From a checkpoint of a small transformer trained on Wikipedia.
Size: width 160, 5 heads of 32, vocabulary 2048, 6.61M parameters.
Architecture: RMSNorm before each block, rotary positions, normalized queries and keys, skips across layers, capped logits.
Training: a variant of Muon for these matrices, 8993 steps.
Each number is 500 + 40 x the weight over its row's rms, rounded and kept within 0 to 999. Layers, rows and columns count from 0. Numbers have three digits each. The size before them is the row's rms in percent of the matrix's.

# layer 7 MLP down (transposed), 448x160, rms 0.236, rows 16-45, columns 0-159
095:521454498518478435528546515477486536465456497520451477461461473475547505411482580484434513479540485499495499495513543501499452457533472514519567448517499554473443484558556491485521462479533498484496556509538418501552473488501577533521563506547481446412513461513501525509612558483496548464521516502469521556485490513460451426477476480498548562489512558450556495515592464568525451507528562509562492488514460515583497533503527461511543445447477480525463610458416523485527577507492445
108:527457507471468493543492495476542526437518443544417527506425500529420573482498531495501410501522501514450450513536483516474473491545485453528423480531520513546465486594509473507527550519556467547435492458516467558468423541488466483522513503491488411489543505456523495462410468480486517521456485513493508436474587443497499547524504536496521538438401485546510558487508531542408511605464515478507503541549467539473448537510474538440533534474491494552484471585453501574479510516540521
104:433430481466459483478474479475482522518492511461556443493482518563592534485515540421553503400502489536460487584525496510440510494497553493535529489500532428444486498529447458525515529535521510527485524445533469490380545519564454507510483506477467464567425410474424518465557490459450536471466528526511505413515488414507470554472490461489603535502433484536546473542526552552513540525559485528512525462461502504458522461508488511472525562487433454503499557470457480535499522485474489
097:541510586509489536501490462539462514490494537519465555464446480527508436521495485486437591503559500531469450472510377536613534551437503563482549487515430574489453531551471505542478474516515530451417519455485487483499539514517552464422496503432461515478485544473509550510463461552460459557501525521523495498435458518576461585509603508530485522546469515553539480491463528466491514504471467526521512478533431456447545517525509500495471503550470442513536437492456503526475576505471550
103:539496482533458417529503470567502508512514531535509458490456501543491598552509518511466538453458509513500549501482469534537498577437544463493490444498479441492486473547532541509465430498469522460533509482570477575549437403458523489485512565451557519518472465437529516501370529507427525499558464505506527538522455449481479499530472576442441510451499454507462511452504510501477504509547526523528539512446466499579507452578454523531422539561510480540520487514388507492531502511550471
097:488455448562479444501518586523440547474557545517505485442507485472539495445524548465465516465472459544463471520458494549448470423535482507444557517503543454428431520530467483557470453538553468445506579523509519522479525453497556514457522549521521533502502547509517456535468520546497529523541466527479517510519436562493517508525504466488558508442453502454484483519538486434504527477545480523574578473532551507490480410506533509544525573460420506499453425445463425544436568511469418
097:560481365518405526502497492527469476509509476541562491448582481504493512541479512419503560553484465536493620581444382523442530432489527554469494530561509523501484477496537488487562500495497489476573532534474471486562453490529502510526516487469509489499510553505481444534507510463597531467474494474558523475470509499510445550534500496550548499504506486467421491450517442481475535523496541476488447419502480492461494522439429538539510545503512497542433504533490550564493451529556503
110:527510476530536532468483508487518479519484495371535543495566546506521501492511485364519534495474421551416487515582453516522512530568493532541505502508434485477462437473538475495454541484483493513475527378472529500537420492493478502472516509538486599467450443485487426487498529460500522510446568524553572478503413503550455490541470528517491483520466453496523496547424498477502484517546448498465452499511551512500485419553526523490570536535482535500438471498526453514560550521517466
100:472500511545515543540517445507454497496545556567492478474457529505470502508475553476563522528493555540471520476522544564496595572514521526506475518475389489532508507426562449529512446549444473451424535502517463482496454511459566443500515509469514492496541450501474422453451445472437533470492533559516516546441484490509464469581464444535507503451491493477531493486547577466456562587451481478542483472498547502512500487545545485538515482498413535500522463531567508471556421439490581
103:513492523468451528481545487424412439457428498553505530536539488579546502491587445514562554541537443558540462499542522509485497480481488559425458454549547528582524516507462508453485538567463547531532501482495587504534485494539538426464469522485494487478542511503562472528456544440534484506534539519562514486510484477481447495512511508469468466460549548535424483606519519513520529463461475479526559493482498479536560425492477546498527511528536482534450557474503568530469604490445469
099:409512399517487523477505474465548441539487524524439487569469517480493586514519598525515511503458475545493514497501518439531548516486470536582519513452484428448511486491458505453485478488616560560545507452450454517445457476488580563473515472551456537552561492452512505495519537553528496522503486512494502583472479517517518491444479475512491523514442482518603508471530485513418538437487479516464518484520501514438478497474430460520486520519505451446535430546507564512569475556470560
089:525460582525424492549505520526487489496544455502488523496491573457534429478451445469549536557524511510537527545496555497446455443551490552502506516466476511531487556496385499492451502540513477482520463478495454560428477481506525432433509495595490493554489492472518531401499524488478402425408453523509549515545540460478503526449473493504522525518471561494493503537464497522537573451472468573486513536431448493474515542568502484489468518519525556467569487511472388501458476475507498
108:539438531520620477502519528538518550507438488456500481572448493526484462534473460469531527457513499483593529493451467471500513456482475501502481511552501471465459470463506486514573543481447489565481489463512544514426454559426548541528572479597486416489473532569461450448533510472457507521558510494492515444518484525550509516521509602512469548536453450526547475535524441480468514492419558514455473442536478482464480500513449489457457485520515483451457492518455453602452449482489445
110:500519406545455537525530478516456497516496485458568543471548458595505479440534546527515482417480538388521476421555525456506421468553506528527492468496516455528550503470512471500535499501599530506489526463525491449565488505475532446494458425477477495504490547497499428544531491438457569462468536496539476488496529551444502465445523522475498520454517545550504542540500557404525457489515505493490490496561528484526502568602458469566446488475505476526426451544490497469516529516564539
096:448510454439501457423470451490510452459494521532481459456531498529443485584511485447564520451508473515501584436469532496476497562487512534531526559479537389533481534449448489530448495561553482490537526488491505452456494426559528531527498481465547493556544546500523533459512493510503475478607461494533452520457430452467505518540525446487588552595554504497472498483488425533523490521489573484454491473467477537427494506448559566530522478561508504473475450487508465504515510422511440
100:458545497513531456536474504524433493517486496503526500521519544407529475552522531511450556563497411517557491489532572557493415552467566444478514555479551483550471443505454517469469478491485518578496546479506479548524512514468478481445491540484549529512549472563597532570533520491539494483518421425586484474513437541490562500479529510469489511493501571508462463508455466461486551454475490437486457435493416453543427512548557513540510515515522454513475525450439530551559556515507498
098:438496439556528460488483508510475496481467506558479413476445487433549441504485514599474472482455516472452522491447556462520545480480457495393510595528552553473483495418514464510526485471505520493501471468512520479515438556486419428524538547484508523425497531467464467497521490465591518532480557519477501474507426482517518445503475543445540438528534450512487490437555525484469500482478492426544497521558486553447450451473465570570509537558512438590503484486530459503465468505470486
105:537490502476480530502473551443511513529497448491519455515555550469508502495450483532514476500453492535435469488517549479559551528413398524535491520500435529494498560449482458494488460445538546521472554416449449455482524469483524511530589547486492525549534524461489511489473526472464534530554445459463441410457541440501547535498496462498470589546518525527505518488541522478506504548501569564553510478436534531498483432523446531450416565539486548464482499540521460505451524413584441
102:510496592500537532527424459434524491520516527517531521479472486483533548508506443528511454487537518537498536477439457572501472508524420507535537525433499446418476442505487526494560425460506441486506473485529479517549482511484453498426548482495519478467455574488524556443536490460509456509503453494534491437461553522527573503474535458470602587508518530519483616472492490489468499492518504504543518611503492458472571574485516538526432498574534532538516448423489546493464530528542482
103:454511518461489536492546536483554470500536586501517512552483524522510450452459539471496490519556512555545396516539485473454560466460478534481504551556549517456550508488518561488501550473538500548462503537471438521487461511535525564486513506519500512540489481553522430473510620531518466518434409558568548527499500467566544535510514555541514518603486456477540528547501438463492519493509497439489479500579492467464460563506502436486486562572478549571525484519467480409460538497530544
102:471501484467455497509494496504480538465436539498521456487556458554535360479515503487500590493495489474561469457495580478533479524529490494532512476479466477476542523528526465529475567521476510496515473491473578578454398464501518545527435447521512437538508481451532514541439546466531549473571554545506603519477531479556429447459562500511493506500493542521541495487460480532423489459524483496484442415489481509458488449481576496558541428541448499509539513463436491512443500477542559
107:504412505531536490540503584440400473467472508570455510483453538599485487453492551572545514545523491426500497471488508460527459543511488529486500554505475466486496493496504458464470569515522518479566491461441509466504519499456495480538533477537485537566528430455458463486421445490516498568488463465506576455516527472494496469504474507458501557522480522511434481455513488513482499547508446590420603507526517497500555379515533604516464497474540503474466469540551483515526473483517562
109:505543489579527522466502507555497528563515524521448505538436452486564534520485462472500519537460540504585461528476482452529488529463553539476491499498465425540497531549448446499466502410483443525554489513560467461525409518461550438531468477482548523463515480541574494542467458489506562462505506601536560496483429505556541557436501457520537509489491477484511470591452497509546506500500453584484491465505582465522547551494483531533499489422508484533415524495503526471417515575531478
098:512508574498505512425543534446506495530473480456486511464435443505493551503484535519510456504478456460462513501546508503459520518508603541468524550432532546489508539497467488500507494530565495456494525504461542458563480420476498546471502451439443470483487529512477397550472524477542483500580522521526420491573554560413438569443511483476473494500553444538519510492545544453468502510440476474540601505518564483548468514464510632494501469452481471499443485463573492532509492480453487
093:490539563535518497433556511429548517598422512508545589545433556482482509496546479502535505519482495481520486603486510566507514538422473555487479401474470536510440426468474480469480542415530476499522467445535467473469443470530523541538490481591472512452455462541474499498480536482508495511548487459504509494475534507498487527461501575543547523509533458480511474505487473552533489522511529423520483531452485583535578513538538472550516456535547465503545424437518449546548500482545445
092:534474376520490489485499505517420536528505483555490521509483490513466524477468602516499465509547456517439538525489511528490510469540456407504528532479556555494487462534428408502519517545490466466473551468451384531576508481505561463500480501560480422532451470519518438537490555515532541534476420496538506481527382503539435529550492506505517505496483530490528483469493462477543526520545492528564500465506512478542441463441494508524605536506479534508496413497481451539475553523438514
112:500521464481531494537524486527541533489440473441492500559470560554400481481495474536433502515485600569449500510437494458500523474468464513456462532505478473567461502503547497470473582506461406530568577509518522522423553472512494458472484458543474505533522508525512531539485470507485600524448536507486465457504482558480445460511467473453477520456481530497495464458452590530498485541429508440558570441480492468530571457433486566504481500533451513502526599483481507548460496422484504
103:468579449493511488469490453502544492480523495567444511537497506484495538527484467538486432532496528523515461474465435558503467470552470450548482514541426466514514478447431568521562484500515515484502517511503401585443396545496491515452557478501545450520482494556484476526481503445450592533549500535518556514470432438516435486429457504579554513478521475394474494479537470483500508543431488516443476471497503474490547499441498462529570535513489422462482494508518410526493453452479475
101:542494478576461427488450489503574483480589466521528486515471478447458526466484530433485540450436479556477440543491462544500466514464474512446571474548533527496448496527494484437572452516472484550460474460516565470460455458523426496498504507489518460428534518467520560439465451533548496424554487555499518523553523492472452556510562545526468594459466535471449477505430547424472488455484545503543565496489457419482540484507534568446442525479500535487551526478495488468473528527538534
103:477475599545417502539532472521550458521523532508558567461458497538544565492560517493574457487399562495527499516551534536506573484492508501515416441454443548537476509451440461489484497489467543554467554526489509524515561509444496526445479527497492461508551499552501489482545466429513549537653443535520546500482524507466530445516529507489516459543445549543515430482540523509466461519505543528461468494503510519510431492461471557489544494507497462481428509585501477508527535458455514
# layer 7 MLP gate, 448x160, rms 0.464, rows 17-45, columns 0-159
102:458525488546511472512510415482462488439519520502533558545496505533430460513531488499417544562460510490530453528529433523495505475548576444491524492529530507522504525473495533569548519479478571550479453526470535495453449478511525450542543433539491466458507564556496572473558443537527550513498397527482498489559564484447451542486526536563567493477553451530431526512489423507482494504510494524543467460469542424523513516485476512474474452571476543421500534459581541498535436416495492
103:445489543526517459500430531549420486501500464516555552425464500480495519537547464488557562596382490507497551512447528482470491478490449507443499450542534527475424589536441484499492525548537496536488460430504540524445496540539442521487479523497521477535503448521576564516462476522469438495471526451440436557525566497489475486403464523556483550464511465508491506488493511431565497429448573503472523453447493469473563537480486487455528491491491499458480485488548448510504450449462513
098:496542549497505584546468519572480578514465460417472500547571508535548492567434512437481450488552502527558466550479508453482539604551519464526425528519500466509523442552537544538515495440516475465556486497550545526533448439541468584456530482553489499501528482435449481518567530559486468457552486452524510495547513487511508507516504478542532556457485491542472501521509460508542460519515476460483466502485550438544532454459550542529427493402589511500493550517460503566494474542534511
103:524520469539544628499475467449487576529419520521528526561562424481431473415570504561514509535493476502491541513519512527366545460498510442549495515482426520574513536542440476494498500488549503492482519461536493540485529537474520565475552526587444509496533511475569519461482507502543525500512482530552540461520481543508547507603531535579499496530487490528453468509500474492467493461573527500502498527539461517469436480438502461503556489511474466489505442515499418470461463555488540
099:517554516523575484522499517475482495503506504567523559486559448570564563415514442468476561479468508507490550542467557502505499466585533533440500470540551550479424434490536464512512428461519486492513546478396522505511467497477466519503452512541522400519491547513492447479482557504432475508482476453470502469472468515521434542540508511560516429554460482462505463442488521490537618453518458472508523464415479532485510512513576533494432525472507513488410503447559479438482507495478489
095:508461481517512477555443470579495561536454551548606569476518521453524443481473556527433497496442466493454506509407560495472534469483477519521448504518522513533493447508526389554512543449518477549540475526522534517584514520526496438447532444527454457540521540556514534470489452512547550507545439538529536439489537558498519522424529529473508431465496519535496499503511547496513495522524491481482501426480541477379562559548447490510503493503507543493462535509456500462546502405481484
107:445469507544530514544506494469474499533498530448451493486563442513501548491493498478450491505472539530557421490519500518513550445448544552571506508456445584550425490439429489539509533515554469559427474504547540519436490474458472570526533517571452550505486513489473516531425476519520436520434492530484530484516494500478464527525411468534503469543555492545469607473477450521525513523473549499506545538477529541423478491483515411420524515514474477492453459384465490526491448513515441
096:574591560517499437515499555529520462459500457533509470493518503454493491535562476505518506503560509493509499478435510487501527499464517561525492500527496538445437532515457504483532469502514518471558463544511429494495460500500524490554433469484481502419535470534509462579522462506585466591530516535541457506531478499501546438425472507413580482507486488423490558468443533485536523400549485569453454471575420535529521591475490559464569501512454514552538491483482512489424524478510544
101:454536481511509456460473464524542482517569511479420437504473537490488500489432464496446526453539496545525485507514470476448530574534478574425542572495517595483477532520576513505443535503453489522558489535450483548493410513517505431480499456522531450473559509477492473501500516414568501511500464505505483517501513478526474497423537530510465460535468435493541513544505510511462502519457486496495546484498446545402641386517518529532469495476560482525467458500460536516415530531557520
105:522441478580575507538558498499466504467530527452450530472505496494555553408481533508469490530506464495509529500435495511523614481503452502459515472512517521393582417458490497461551620499533574531494516484480488542443519421569482547504533468441502513567469535475518545550485534485518412468501483547513497536538562523489517459496447572484475512556464500436527490489481501566526490466483533433563512498563479545498570533535453479528489484461500531484538527539502499438492504508465546
091:475476476540484455479555468474578515445504528531493506496423490471519520519480553529484489483542487435460539529462516451501449494532498515404537584496496478419521485552510502570523483530523503458581550499492495583523432525530486514437483477436519447594454502474572476501470454455385493439486525510476429523445491481466485447472477498434426539520496523498441435524523469544471433493523474509489541531477520455479510518481485519464534448460476556458534548426506507542560516533574555
108:465579482463511551444531540561458538483520467545498545498547504456478479448517470489514492490530511518534481582507484487484475544572513531536521518480503538578450542437592439505490440523530512482529484545487428511495513477569487443470508545463504515483475432462498517549500479498473486468493590517523493589443404536518524460468495500502604469447445479438466495534487586512509434498533551519513438554467488493520508579492487465504439434494522510580526485488496486462484603491513580
105:478521530476478545483505558562480488561520573520452560498478548503477532551421526434463490487539507434545471448582467555434522510507514448511466545492456464540520520537522508514541502531511550575457454526546468471442467492429553498509504431517437514530483467436549481544526509557443521520515520470531511463520516498475503505510461574486435606446541545487451525464478472550496563475459514491464474499496515501451466504457513545491465512380535547558426469507518555488527478432445432
097:459472532497448527542501453471494525587560398487423430479486538447543476494530555526511480515411473512489535491557494518432529522475551523467498580554516501480474508590409423491498554497544466477561439487474467526477552559540477470561430436499510528528483506491492489463478510493479560470456504450453478467503501510470545500542511504549513504563507454506515476517557509541508438478527516514532420584435521516482460506463544454558475541525525531458504482603443548520476498444463519
096:418486562576503498510471432465443524512469526489472522540542524404571586481509557447499536478516526562470371466462469464418479497579490524524515473510485450539478569487544500571483482501440549496390554461460511465494503454506488469503498524464568493519498488522489450493488551513489523462577465521549455471517503500464471539503535460487513532484474472504461485507495517602436416498528500507493512564517504475524513484546495439498454459522486438549524530488543491502532590564479489
095:466547504532524484547451442502554479537536581521457520546519486508461483461506460501532545489492470498475517485523485483482537517392490474431537460466511446488477425469555574493524499509562464498528412491503497465529506523525496398534478519476553451576492490458435560454599496531463506464513539526483489501475502535431467504446525454483529480524429518480441532493545510543495530482448492533539490495490588566500553523494541465388471491458493520432444548594451522446557468493458493
106:442446516486526506490440481521458518498441485484504459459493421531472476505532488493507536486532505534548507514505552452413477493564551415583474556552489483495505481540418470561574463448577487482472441483477481464428528524536468534547489538543512488511546414532522490483525495559482523460542485501442505471456488533601509529433498431524513565498574527511438542471509518538489488459495524491500509480590454489503527495466464462552578397459527486526527476554511514428530535528564493
103:468537525517532497509480435462538492502613513478473537430513554467471507468590500478497479485555513497426434511492452502468493516463472576496406449525589488552489461500471443438478520456531421449536534556547539490490484558571460543496526462492479482489541504505510526491521525397439505486463468481483480505517498507439430533441480553498451426587450463478469551495513480473556505493541533559533509469494560491490487492460513444476548433508530487460482511517550401502576488484511515
104:571529500520499520509542521553493480516411449573532455444433550470508411455481482481530513482489488495501485494435564541437471443474511497521535510512440524504538528522594574521522536469527533492504476452417511452448529519545513481536472502497506516560504532543506513504501517510468489533484468480504524450460489511532538461454502454509472521576443540432533531471473524510520539443462409462454483504609490370479495472483492427497449494498435548474542496484492486440498608483477568
104:514469468515458508540531586495484500407483545478532488504527426392519445587480521533471516520478502465412432386515578536539537461511516502467478525446495486441540470576540485491463504510502491511498453531433525513461460460547533516550448453527604479498523379485494444433470476512447481542547506509480483449460513461532452484489504482482493499558482542466488479483471500523522474474417499516478493449525465470469519481490565461492563423509556505525487496465496451550513508511573520
095:555470492471571450473426467443433441530477543491498410533452479471516517540478480537505536517469484511482502527554490439496535538428517477510504487520481511519521462484502599521517501580442505426491555506498486522455488571450476472567522551502432500543492529540576457546537466470446510490480545542571543491444499503476505442555475535488539516526545519523547491539469497612511520495450491497473500487505507526540571504541593440525454515446526489467501552574528521518510573560423564
107:490496499513565515500471526531574545603412525459550571535545446525494513543552468465514511586540532438538545433515497542429517522515524465478507474484531537446462458529518515552519540480482467563438482440496514537518552508542441472541506508440492499495465499467475522503491450489538478538465485494546510473471505478459470523487422477522506487518479478553468481522590467519496444572523489472550525496451489477494638545514503487444511532479476474452550513477571498398539512578415476
104:543500532519525425470542519535502564573474444450510497516431452505402465494434538537501493542539505461439424533485462510487484530454529545445495552535504447482538505486491482497493496478453473535564498502508534450477510455453541506496504544458472453473469561563484486547538574510481509512581574489469535519529535513439568512533575471543416450548596472496462478562479521459575505556490518518440524579508496451480456493457446557499507502442501556463487523482510435464562500465453524
093:555453541534454538546532528456513491576484493515553531516462423525496518432556562464478470510467567447464511563511530587464531512508546516514479462554496501527490519467486392519539549465512453471483517527486451516535475596582506455526552458409473589488505551429536523471476529512517475471571478518554484535451545539523462475465482551563508499550427515527447457535444499461548466499489538433504447468501443479479466462465491592513504478519478499517532462509512499468523485497503414
095:497474463567562433517538537544484478538549495402450501467530520517494509453470472605485529528467592507503552470488453513526467436547492560427491536544508530497448457548472469505554498517526519452436538520504378496510506484452543581530508462434487497592437489509497487561482498466457455580551485524551551534505504538517496490515446530506521439475503453489417507486508432502509494449477462436546492532526465506508530525457537497518555481463525513459484448452552468493500550461539433
108:503417529475488505508497505547504450474565500562599515486568493504505531594551512456442480490463574495532484501540546484505463490518479579499551486492477524522469374483480559514449457443472537575480413510556539581526481478498481545541495501495475517506476425486498453531531515498541453535392495484461566536462495484549508512519547469450496501483527526506511543495509478537467452510514510482540498485541415470462421465550543501446488481513530521431449495526480532489506450574449587
104:460457521613492501499542508463517449487499473466497574474489500519486456408489474467526470527500532504480455540507498500499498472499456497456493488542482513519443476531500486474576499564534512489411422429527473530485545500467514567483422508583528494524456562536512468580480432551500579441471521498463487513418505512535561489466419521425507400520479503396433564476469467452516536465479537481475481507503462539530495484567405522476522503461509436484478488504492474517553548536507476
099:523551536516514477486547484600539510525531444498476530522519462509454523512504486477532435484463442522511472505465513543415447425577549594501468557415517569466567535412513476498461523467525520514513539499489452531453478534492504577469497541428495457575552527496435465472493524412483465449518533513558512464494462513492524474531443542545509555484433528536528545473480492503526514463564546488475530453531539454464535432527444454537478452467455522481499547537478552534570493491443459
096:504504557456537457459467487423463478457493452493544532503501416493496468432474489443492514489543477520487515484477531443548414482467555550522493528512508524580423465520579426453545529472521599439494491546502495485503572480509460518485457510540502493529495510545455462455480555514466451476505516472485514503582559458511506503428474515534536447503475505459468404430510451449460551501493549456531455484473478442521520520464461460614488498535457550520417568521559562510518530495502528
# layer 7 MLP up, 448x160, rms 0.49, rows 17-45, columns 0-159
102:560494538519516476515516528554559520492398554500513495458445455497564517456493496508464474441516479509485571523548456463514482532511479536503459449467539435456483482431504557447496487567455461483530431446509491526568508499492526494480536519531523492551529454487541448469422564511502475516509461557487461512445490491411479460456476436505512499528493565531549492364465570550521493545483516543465531479457521458543536545468472554451555542530496414487504448498552479499410561511470543
101:518527493477541533460466458565522509483460485539459511408498388509499494458556496481518530489481476528457551532486476425479504466468475536409526482434511477457553483546441481478544534488526444470449463506484516475439525535472478541486499471550460563513480492405540600508481443499449503550519504508522508478569570463510501471432429468579563524474552482546417505505448507489500509526508517537460456501492529529409468532530468526527473529470521427430502463453433506404492529542511489
096:490538507474481474461480434562505461525527558509507543437484464540530502511553466503463545486474476472463501442552495472516523493449465460537479567487593535561556512459492448443549535455463551510455413551523537542465491507507498501606516500557498514522441548495479521538485475451445516491501513488555456477496500539513419500554536569505532427440559461458465490443532443478432505521427465540509528616540454540506512551449497459463585470547512453570471466483536495483532492531478499
101:463527472532512506522558563495478404422580534513514479500481511554491468486464535460497478529536496496514509490522524515547533502512515506434481520563546619551537542488527502458557481450465446463517450576562465520499466456491516517481518391483458456489489490426420446488546474462512459506504483433500395590542495490542540537434475480567536429454533470475486534475544523493480555472562502550508441469450466515507517527459540502489515536499595450488512491472467478534499569502491523
098:532510473552504473537463526486477493520559541506544538505469479532615594460461473529508525455509522487475513480468519460473537556516488464462477470497443510520453475485511512545514449543530520496555477455417528531500427477552492504544457542562546461523587591479515460459509545493497493472524495428464486472542500468521392504524537479538501488501472415488483454421457510483529484478542504513553447508432444502536473522450515510451379511483585489566432533489495450434481514562457521
105:509485477486542482593487470478430512486483540498467506386538530514530449459495485442472494475435453521423472497443493415533517489530482584436457498598565522524523465516526548488594515472501388517501503525505506551465491526460454508521517467461470488591536549530529540527503556462514506478459436514461495500531420514533472441471534458497525457535560478519517478501506519541559432496534428479453501534450520536487530483512459480500544419537501560524469501466553484494537488407509518
106:483478497527516529488521567452505527502509481492485549487630483516558532573558521417468499506507568530560436417567525499446514500490541546560513570531476547506457486525518467503480518476468467523590504467532496501560541546480444421450534545525529461486446489564491411460517456550541455525490555537487521511491441489489469514485484473460566517506494514472487525468469449505512436447481522580524484587517451498516504455523463513461471582513431518558496548472477442577525476454483504
101:438525520458477539496411528502428480506466546461449493524483527497433449472497506490505505509464444505471568559542485475493441590605498582511537506565524547570529480436516457544426525555472491491454460492531560551504517518539581482474505470500528477549530551517480462470526483473494500444485548527522534568502502531578480432481505518490547473469500392470488465563473508495410530534473487463491504548449513478535467507542488525548465499451532453455433520479521422538576452510502498
105:424448551522483557533539505476540486540478475504565514507509520434466542534478464488523439451566477502510521513431448529439558551593435564456580471491501485520532557472489486514471551482450489546517550510482514495577474436550482497490465483564506539441469505465448506548475425454491464534521485513444548496520473525492535494423549492533528481471531463485448551452489568524531584521476565486502562505496482536475481463524501495467438486534549461518406503490532505508397551472533580
109:483508441519555580479558538524476444537481455505475570507485559552581508489477545461461506566463523492552464492524454456441625534496423525529513532518495457450532472451488550462556508509498520535495505450448416510422460498476574559530543468469465494559538482450518555476490478483497452529493437503481500535561544488508476473503410519512482548419469475482460407516455439541464505454498530446491455516557480486508539541458453474476544401530518511491494518556472486504490492471471510
090:468507551541569454433507584516571493567473421518466528488476404490588477543516468520495470450558450521530492472489530563525476474482457479457440480471542504460560559497487501561570532497488497504487423487536510474520574443503517512473548538514505490486487492488496471406537500433520466446466493513473470524440416518458483509557515514550514485484498502529539571459537555514454456503439496526497444482465558440477446553442472497403547539462532482534535541491431528511536523463549471
105:502506463511492525558570504479449508498446526495479519551529531584478534485527544472563475540460529496483505459447481546469549531479519457495422531628552410522503542484546541519498549480494506512476524469498515442496520548547550511503494534483487475484465500515460521433460502512450476516590531422513514429535498467450407490552479471523509548450536503556449518555494393549544490425442528478504503455508479464491499575455501426518479528482573530482501483468419447543501542507528433
112:521491516495551404501485436516493443506524522592473512554555505506532502463548480434521548500551514525520559465475512412575471499468411507575495519531435523454542473429563504513512432506552548584458528527490538520497460466541545445466479443482478583530483459523529494443539522577490511523446518517564494441472469475507542523524404499504619563572452510518455515553498441517441517506490449477500488496504479550557490472534489492501491469542544495547501494467483478504525492487481545
099:492472505574471512531501441459554501528493565478516472505515506425513488406502463457481468525560538527494669539539446502450417493426469479501534540500462508499476510488522446528525568445437429540480449511534478503516469539483444504503453517476493516528438530531519440530520520456531502439517555473506476490497489531495473525517494540523526469575578477491527525491544516503526556468505463571485488484554439456513483496555496544495512537531581496448428512550508502546450581446508411
105:452452615495480482506486435476461511499615425468509476533523543455521505513445516469499507461520458550531527554524514481524504423401454499537550532497552469504466510513432453455523525461488485573543520519541451498478380470573447502428481479476512461471456463488467557495544507463526441538551520453547569446523462495510533530498482525498502507477522515520472497491499494477497491530503566536476543551516538488509452459535492464473518549529534546472541514439426453588550543433511433
092:520516506483530366492429498471498494541508547467585550593503500483499488485533499467474404481496484518548442455543461528481463510534498496544554417459500508458532462469526458496487498466471428530463495543449487539510549458521515536527504442524570460569529531506432495516583592508521541490475534483616544516503444520537657562483505509530499573463543493526503489494458493558536515510465454492465465507534482466538545533519489498505471491511493503486526481542444519516461465529524509
105:477481467473522432489551544420466571534504455557513546450458545459484544545488497567457570522523479501472450487470447516495477486478430474459540573506527539531502532485519549510576436542538513445489448432501385518559487467490458522504515463487525493531452472466411533546474501519470539486487495498496505439473493571467571459488557521476498473469479545540495568506510524447405516493445516545547476532427584524512461526475476502497478467515514530445508440505420538556477560498570515
097:471501490519463463533485546520390493449456487466447463525528455447475452487474550525521437493444508454516528525466483451519459520534402470453449465499482500510518459454535441577449447494479547589499460488469539504527518473486507491524476527433433527479542515586460532448541496528515494463462439474454495541527513499444410526469489486495504546475513473596492441468454541610453522491489506510552520482469399473513526519506512495466424480515507492403457549536502449527519538513468558
106:469412506494551556450475528526532523538511515537451526538506487557463512498499504437507544520456609497491584526504531474485447413524535521534520537456509510508428468443509489457550483448500558520473480506488453478489546552504523420484502529491447561509587552502445445505531425528559537475486516487445512496536533533463497474423415559473487486442450517525534544578458508500546513488476507435454443564531513494471454550531457467537489525437491454582520519445488452511490426537531501
096:446471590489505564518485493488492497459539468409493468558488544480475446489516496539458567515511480508523479489543477604493511531531515530479487498520488536493489549531461549442542497422507529420472491512509477466465477520530510513538539539435545417531487502468433445414452590498588467507474486499527462501523479418509488522456470534467458491509541471510508477458547471585521501506432546505491490475547455485517511433551570550550525523445516375494559533493534494568467492570513527
101:486457544496446459481538499472524545546469436493453544417527497521453549581589589502479441514554527589447488518488499561490497499463537492507535452492523496441407546536494449487518538493473495520535377503419556550515563505517545428504534469539556456519481417535496490497470469529530433497476426541486451470576512457524491501497459498531464462491485515495511510418510484516507559469493553499445455529501467457491484507562450514502499476581498522480541517512480500445461561508559489
109:561559522496493490495484545515485546570494530447424489517515517387518537473431470524541463457484468480517527490513470512494520446451445571517469498475462485525543524550505496453448507440476519544480548476522527497555456530487549490533425510483489452464574547468499482571508504499473501408577556496495536566531479540519485537487469503490543479540579508465526515473467533510500578508571506524531566494471583467528432545427459451524475490470405494474517512547564547517469531452602466
101:602494551449507495536586508507480535529490527491480481542494539511425514591484489521528501591492505459399477506486487533426608468488603457551477613539508493484516564507491488414572501493450491523542493546510471492523462468461552499489471495415458464487445503493469454503527521507496481497564511531504473472546431425480517487455495464546518435495569484478540477474561537458511505508459513516502510505485432519457494546518474529506440518515529517462468540482507523508475589411491485
092:534473496485537497434458479497471481544448470528508493483496407461446516458522516439525564475494552519469523534502541542493483504551517464484590482598448540466468575520550510465481507486446522481426513540488558470517544521558435447520511528433495465426509513455448512578476471572476474472514491506497490525471538535508497451495534523503474536453538538479512410521416512463501561500431544457532533481538514549526481551493458486593556487526485457445524449508513524477511517560554373
098:453510512453535419472523549501481519543468477536564533544531488483527644458428443458426484518467529575587562455533502500457434429565512488526436536520531489487541448534503455486464482447486517450491517473491427450464491523500502443575508481506515525575497483551485540512428490485489509431482505532526454561508503561432524542546524490481522561450468440464471483452523520498461506456464549436505569486489494477549474467467468513530466522503536514459469519505557465519574549471498529
112:477563466475518530532574551464466518543440560451498496501514518457483513469523537446444590475482483546436474492392416477522525520535510488499492503489531506567522550475490449454437554483537494485528555479485486489521521457509539541534568459543435465488586556552490537475563481529478515425504463589493450540544516514484490525530497492542568461491556488519462413486426560468437519513483507478423507498484542395488500529484454495478463465491459445525500508516490406553518502466533492
111:515501531516516437481493541548492535393455523518464459468494563441505521532499554517505537551469473556507487392576526527490492487519437495483478417474435574444469449512475472452481555509527399535491451477499388486479469585479505535427483470500447460543475485559506500518538568453506555514511516488475503473501487480520480485466472542505511476528575467487455530524533501514516420514440495518469474438473464477448482545513398482510512465434503457519578458471479454478540500551540458
097:503529450454497468506497577529546528464469506457487527490440505519488528491483396530519430493530542514390449536481414462468510468501464490543455516450474437509539531497485581551430525489517440504493538504482508497511471438502459561486512421460459476468506439478516514503443573440507538481505485413547560554547525488520532484493516506590483524476438442508507505540515510461463540547574551528545548458496533480453540474478456447529497533468508449528397489530434503538474494494557568
096:437472496547470564536516515560534503530510485511454512440450459484537578482575481517525460502467464514457506593557470524499536483506463535480441417453528483481474553458412546482429463496507480550558539439500444540490447464474501520534518498494513503489527544492538498546587396497424572539437496519504504470536491391525505463474532484531524587485522439536500578521512563489476480523528493481493511499444487473455509541473536550522517504534475469538532454558542534507544507433436450